Weights of a small GPT-style language model, trained from scratch on English Wikipedia.
Size: width 192, 3 heads of 64, MLP 768 squared ReLU, vocabulary 8192.
Architecture: RMSNorm before each block, learned positions, untied embeddings, capped logits.
Each number is 500 + 40 x the weight over the matrix's rms, rounded and kept within 0 to 999. Layers, rows and columns count from 0. Numbers have three digits each.

# layer 6 MLP down (transposed), 768x192, rms 0.132, rows 298-331, columns 0-95
520499485487598493388549504506468502495522496521478472567595534523435492495451479458513470547430447501507469542496449504469572537545534559506461471476524514482546539413521474513492570585567491410467547449495463551544434482513510541448448504513435433452497527548503598543417536533521539580
530505488542433505531522578557476492545453520535499494524441512500465580447525531521459509530553455450499448519511421481441600477504619520564496559483492511524428481512450565480549480513520531452484491440454496475391443537496498587457548461470488524494539516490583475474557570527466475460
524502562406420534435471482390599505505557428604565434470440530390500482454581487489519474479552512564536484527480490508552491496473577468435454479477507541469457507526523543465471431484493539499548496672519541593480559553585455602549520531506554536493507450476433500517526422486518518458
435524517479437516463475495480450485545511545541437459510554509473547424584513441557442418573413521542445410502498514539513456455477501496451518467480561484433533395445432535558553474536506462498547533458486475424493525500428527521466440538507492509446460447472501492488548557530466548449
475501522484516629493555494475535465458486475502493442502503590471429448499546485563489440431544443532493447556552484571453527441516571452569463546503540540546499465500502551453510506576528516472520536545510530474472463507473504522492617471472462527471401498497500500538537524539530406597
516436586468445602451484426563506533475528489579520464518474505475543498509482537579515457477547554394403550545479447492570499507469500536444471423504488480550617477413572485487480460496474516540402508591499492515492543490484490482534477580436513440440466481530479552458455479570480517442
478499496487459513511493503514480505521510497474525521493499506508490514506483499507501494509496487492489510503497505486499487501511507526502484486498473482492483473475493521526511525512510501489453496490496505498506489482518513503510501485499506496463489507524487509507513517508511494512
538470496425480484401514498468478584499451504533468453578494454495449554532522510425577411532489420472541543482484569524526506470517495458493532467465396547516472484596461528555475507479456486497468435547509516510476471538540489547471514374508531512559522554552445523431581575469425493491
490508517501513491506526480489514464492493485516503485521492502496494505505496500515473483504482519509491475478510510502514487488480497513523491502512495515510506503478496494496485512519508507520508506522495506501487484501528497483471495522503482507533513522510514485478507491494512494474
437498459492557464460542506443519560501485510466546596489533429473472558508531510588528497529592484530436582565466516480561427529416559446466485411574568478526560469562545523561479487487496502459531505416587644501584516471512438449479472436462568478566555524555534556537541467527424509498
443539430498484570490443394411471451489435432487543543543443465504449473512544641552433485469488590542526469462543462532491567471539439537482523588494561489499579561488373567491515483465497433504637383525517488445482526500477450501399475509605528449556459631515451490507576500499529408504
486507499492504502499483497504498498492504501509504489493499506511490501505493505492492503501497498501520495506485478493505511491497491500499480504497513493497515488503493508507492509516506499502508503504514494505497482502488513497499499492514492492495514499515506507506502502500508502517
589576541481522498407483420488519575509537458471581580475544439554516440498535428493505452467538504510463506535540488499600495443452513505500525499498541477446532459537507504500503533489469499562541524570521591559519594522499463534474550483520536508395418396617547487516555451423466535529
463505619525506569544535489511573579491604420474465520537530518527418535527513525411474538540565507545474466496517531444496437532531551502460421442450494506473437538564474525502519528497542438462508465492518428422527530464490492533552519490464471470453509545533551539485559455498499460467
547567585496517494533514529520517543504565486508543493431539510446490538497517511554529473452463529523531534469491486473511498458505570582505507502490541562512467505470456511410490512545490465507487461548526553453443454519552449557460494526515526538462530600495449434492547516469551502467
389520624522544505473493421475503526504535463460526403507469484528518518514468503474511430430437472531539493447481519545445454460483599519506508448548493567530508536425468520537449490498398461532495530614527520516420483463509430542531524519534560489512453443521531588475544473478532456482
429480468426385592481514518554520514450391488526464482461485494592533543407515576535586473491490410544564446470553545457438553564500467580502469451412539495519377450522422492555486609519570534540552546453533536487423496427511534489462497462407584439430538443486556517565512417538496518597
519570460483567512531437560473560474530567530556505468526476433491490560459500564403547506462527548571558508462473501431491472563524507549489499531441540473518475428514543530409542481447556537479468508555446494500482470511403512506515473399519521485447522549462455571491565540484454505469
466513545414441499468501432520458568594543463555557561565376460476493536543524486553530502586485446496548528534503479501521479506482528447536448372483520610518493538458485501432518500630488492470481538469484602479478551498451451540468568559486453537485484497493492581603475530510451506437
388467491505507437511406515532575442461459432576522515530433552520431430457517527463528516528477492515566383481557511552487450458488618436494532570490489476567415466460484517469577514518528497487443531438474479523407494477496459509481491597525549445569501557488461552471493513454422479443
470473451510546527562501559531498514565516520445517510476496561546495512507447515485598544372477521461527508489511529494538457479528598456511480575575421386534535488552453450442435416418506526455467480553521552565539580466460491449440564385549476412588515491500431474547395468448539508499
545511537531450503525538482550464510451428489495533458570431547489509441397524468497482559442451440476539507579537469469513487452610531378423504453475500566521521566518505465375482527510507436551472454648526548538419390548525459467497546539552492453443464508495495494532464462496581495502
506461462494412554449441473463499500522486519571522482513570474400520506478468436523451491561421528550468520507436463442526484511375491505468414462531450449495502534505548484526535600545529511476500495510443506561607527503387530395475514416532481491428529455539464456490477549479525571539
493543494477453530440517367443537609512496563444557474542608486489492489519542534510498357482518524527500557458529524517517521496512423628588466428438513596517421494538566493474436438499526533512573502625498540555466519473519526547511502604481596467478501517496473448446512521418621486540
506516505491561511485527461557505525495459442559600439546495501509459474592538473517475543461429529594557536530536517535481525469436539591515500540516527549516521498476534459508451452623396489450529496482491468561445491452478496538441562541474571513478429460488477479594540464490461531451
501450472505476547536501520484490519479519500516499557454463574491578476497530459525505490501538466525576460498545541486488497515589477491409484475415496552512438461479478535491500475530506557571525523369533451478481472508474486504502463589487519510489520539566499502607462545491435520489
504498512513503507497504499499496502486496495491488498471500507514484517509502523485489488495482501499480504502495478508504470483499492457501501495508478515488492506495495497502501497496492479484511506500520499504496474517496512502501494508511474508464498481495515506490495483493499500470
532493531511471469484485424517502427539468531503451543544492555454501422528490493497539493494477549456485505523494485521548470497449403487477488536457565436489495471452449488526470493493737501492579481639488511476488552491504460537513531508501507500478480486484487488494497539536426485537
517519477478475549502477517584528508531513495499467493483471501534502498467484510505449494521488487486514493502492517527498520461524539537540558588517453526467472544539484484474478509469518415480501541458503548493482462523525493477446524461480487498525562478477529420536473547493450480518
647451485471445537492507452441507502488536501521480465596577538594420476508474473524584492475452552593574497528503456454507529489499495514446438418483486500448551559479515522507496435515415457564533527577485485591532600473416492494574525561394565433527497532508478514472515549485515462493
476542541488504471597527504572445562450547476470457481509437487463489553516445419516531496477499565499489438566546471477511488478575512478488493483433513488502443436460530499456474535505545487416504414415545513506509564531480479532496510476492450514444514508514484478494534578492553552482
446429492503503447517460566422527436511509512512536477513449490481454486492587557564485497539469521547536542533480527468474461448608639493538507472549464512553515517496549483542445523477508447485495471516534483493520540468546464444497552537523503544517504516505509482556513419423517532454
540568556539509496436491540583445451519521499467478555449495508426523442487522403578459520549542507486512515571433450597528597519456561512561543421486541531489493485529569507594505511537620452561550522408549531503501439517475477561555474569609446492545445504548554448497546478461434472504
451503511450484530420518444452416527462490537505482546492483513545418510472543548448502436510506485461574439448572453477530414468522380563443506549467529460598455578500441508496572488446431551547493475533433595527498481465472523451511481488477488542566539447524503479578462522507427480488
# layer 6 MLP up, 768x192, rms 0.139, rows 299-332, columns 0-95
508559521434443536496556454502507400511458437419457526492478541508481435500476496473554491549458546493496504514390555515439500531499495448457508448494484546530498577516561479459523459477497509474557488465451543504477537567520530463619470414524543514428528533491450547521542469484529564443
552551586447615487503395420586428494520436564497480439499507499426581457495495560561513432543467508516473635508472488452529506549584478440523474501504618541511515528548494523474515563475469468581554556461465468384533488521513603438590497505492464585468461469460425369566350528575546386488
603494582436541411550525445437493432487422467444475535494529466506526499482545520513567502483596516456513538498533476465491452497615520485490488494521424524529506460549489502506511465444465511491527518485554375433501484517425565492447521532519489476613554479476525449598433510447559520583
514485477461471597515494436536515520512399492460496506494491537478501486512545538493574506556515468481419442526504501455449551522474485428434603454540616488452535549556544470428509477472478509577586508480463495480457563452508544533438486492513516487561470463534523492468536473556522515509
451495566528457485551531452461454489498569477480564493472549480479498480527487461442538511470458469497490495517524444469558492489518498519403377529459465506574590446569446544531477485455484526512537446421532552524493479595463536453516453472523523464461465435485516450481494470476619533545
509507489501515511499489474498517497512467497487517512480506473505493499491492513490524524530509526491488532482475515480505510499526449483477502468482512495499529523562501496505497484483476504487505512468495479486495500515481501501511454496517509486474488490463494487478516490491498506484
528507552440471431533498498530483496452451417415527480562489457551515522478555460532570443495496443510520446493554458473527489519518473420481498418421535420419489534561414546530465457439484589500492446458507534516562535479491529422491497549556560488440528473485535480567458487490444475489
521505492503515476491482451488477474512479511480507508504502500515504479478517521492524500503512533510483498489496501509509512524516493484483497501491501496491514484542482472509491496505481499489488496478490481489518506510482510491505487488475484500499499487457484487475492498493531510508
515494492520411537538530474399521548473490456502464567520570438571457484545535530462514468595509507441480480530523443413552523508549459449523463501507563437515559501517447475593413513478494533500505442412517556564538501602530554469517522504531579538407472452496470522579485451495512466494
460531458483543478514530493477512417463545480503535536511513331507529435567550486491534489430488448552475515435498557444513559519483495576409579535487444428470517532609411436414492540515449484538463529436557451452501586588475522459464530551489577559591501468401585421630521492602488475506
508510509515485478490502483497494475501487515483485511500476451526505491494509489474526531508518518487489500501483491505510501520498484472485506483489496483512507502522504499515499502504467480490504498470503494482522511504490491465487487483496505507470494510500484484498475497497523516492
620512508521506553441532420506494502490536513457518468508507574511500480513478436436616455489505626528462562460455419516412495435523467520522569484596561511527607509553546545507564428615466543571505509445443461500492503504477511452636455546491615453516457555495492517446505477427474559484
514449498509453503498559406393418454518452481513573528529449573453468492526487540506487539476456533543480497584501566457525574547456421477460487498401447532525525532513535569581535457431468481528492578471508538529525534445541610540536481425545505552540460403402510486523494516489539492467
519512496569474459530520390519538470540526552465502465448460437529470501442469544435495545555538620487516474444536493530496476524544407440528524468528578426501589500569459570518514500483478487455456474506468489547534489462485506455541456470467530488451481487458465516494525531517490542422
595462466470506502508456469441522514524523464536472488479485494534537497388506561492547466548538495579489507423456535422582480550582483479467505457512479468502523478561453546452522545503467512520444448492504512538522450492524598531498465502429426450506437523517446467541499552496610457536
556520456489479451433493452484503457506494549488425564456395497573583450478512444463511550395459534408361519410509497508465583507537490362487558511437618458430519511563594580407488564484386490576535472493476515498478560527512517469464341493409493535556483539574543530462485476499478540554
531405521468484530540478447447447549428521408476425477482418512540560469427459490493484528572471512545542464450432490492498477435497439475489568499501491556494466491542438536483501460495481498491547485457622500459532417568407481483524482516529452518453524507484557383494480495470559526494
512528478452453532465507456606443504519513447473552537536450455497547428551558531514558584557438529496465518480567511527521518482495538382528535478419659465479549532501570421461443482494445546468602495473499476401516557476491529484500510460484566534517422571555539450462580464470466524504
517491563487488471513460469476409521456568464506467451550428517511552351503464561422475521480532463592453498399478525533502524578464458521440454498529564406568543518536521534511611480481495501528469501467584570475545522568451559491530491409477469448525458466446526483425389587501610549513
506519575450469529508555518559515474512543595497484522448394446540464495490478591475576494516480487563474468408532529473546552491496396445472502469480556485486567495515546476455497495509477538445477531444458446520470462493519534444463495450535570427548476531497470528564430538532497446542
541499441509563598524528492416463491430465466460437479509466435510477468503471540471557525436476564434525432503447547503475533446534491504496456554420476519483476462506529438421581577502446467453547479481475486540485460509506564484520458456517375454493388542472440477441497481484448490455
523517495368462494506512454482554490623431400495506521495456492522557476432521501576524558553532427415373566533553505497511497548434410476463445449447412406468515499557553580541478484517471468547431480479538564508471603494395523542506432463452469484553463482479465529544530529472558492435
536467606468522538538508490620517467548537516525479556499554463472513467494578491542555488558498503588541523424565454490465510533532426500500589537444488454495528543552451554473459510528461522442543547442488556469508511504473556422457560553452538487534437503404545400526408545567506508497
507452493478558454459435475453460495497520450541524537427511425531509529402487507447510495512503499423429401449482508467476572511586505493474523441474515463427458481540409463436531528464498388451484462469528526492515473587502535511485406503431487503548421463498525487487463475571516445523
513484457563517482506489503541504453538497487497431453501482457537569529474412473452563500541485483429458496439497465585511535501535431472451503498456481465506532531499507500534541534414476494499409485472430444544494456554523512490529433496480462519498458510494487553451544477495545522572
518505524526530506482482479514484465517495511488502513495498500506501481490500504490514500494508498478484515471477503482508502529504499505496509508502481494497514511528508474515505495491435476501504513493504490490514522494450490506498454492505497495469493501494483476501490488495515517504
617470530441488466524504431507528467520496375499502490436536438475494414478519504438541510463559555528531524460528473487530469523488492479434507480539527477514548477506415505544550497544504376438512532503540502445484460496476579462433469445465449497485518454468468476563534487487572539526
525513478443505464556474506468463500513482452496451476507468428478479478426511529465572531585520527481518531500498456469571470548538489461470490550443507425516542560509497487465543497448495433497495512481493463533509509544509507507497473460518529449461474496508546494485448531548505523538
534459507465468408462519471504637415475367510438507473507495547552457417547550489466497615570526569461489466544451400490525579539468492591493547530524543463452539515560511498451485438406454420542466482482484530467497547488474459468467464449510547482485481513437488427494456451528492540555
569474453462490479427455462482480478515472498447492538426482472469500433450484572466529566561553443550506591459466461460450476514457483476365454517524499529446493568552423505524527534515472472471550505484476538491544503602490571415458471448453448511525426493505537482537478497532592460543
483434491552565454548506449468493435472537542495552493473537425520488467498484487450487487508507533494419504511489528528529486494457538464508508508560458467512540528515386490606606456574471492400511461479521444485557552560406598447488531511511440547485484439461498466524470510471526559505
505463507585444601526485462410496495478487545544554508519448468529493546453441469394513543517517555463474549452507509512558475464472483522493492496467511499569518492544442539558573471509447492453522543492525464496537560591420549473532509471460519477478424479502511447465534458417572588506
503514547528565502455464464479472446495461566504564556499550479520519497554470549450517473513533515463463485451510473465452511443472466413548510527465481506554578526590521574482543443496458531549536455483587550420500570559434515423474491466516502541513480446529510432537479535532511511630
458529558529508566527497456494469477485493522520530489486535505491487460528451499511502477446571479461439464444502508404578615502438493498465386467589518389556520519570453488544453500486452487473536433486501424467496528495420556466604510479513552496471498390514484405507403499462525438536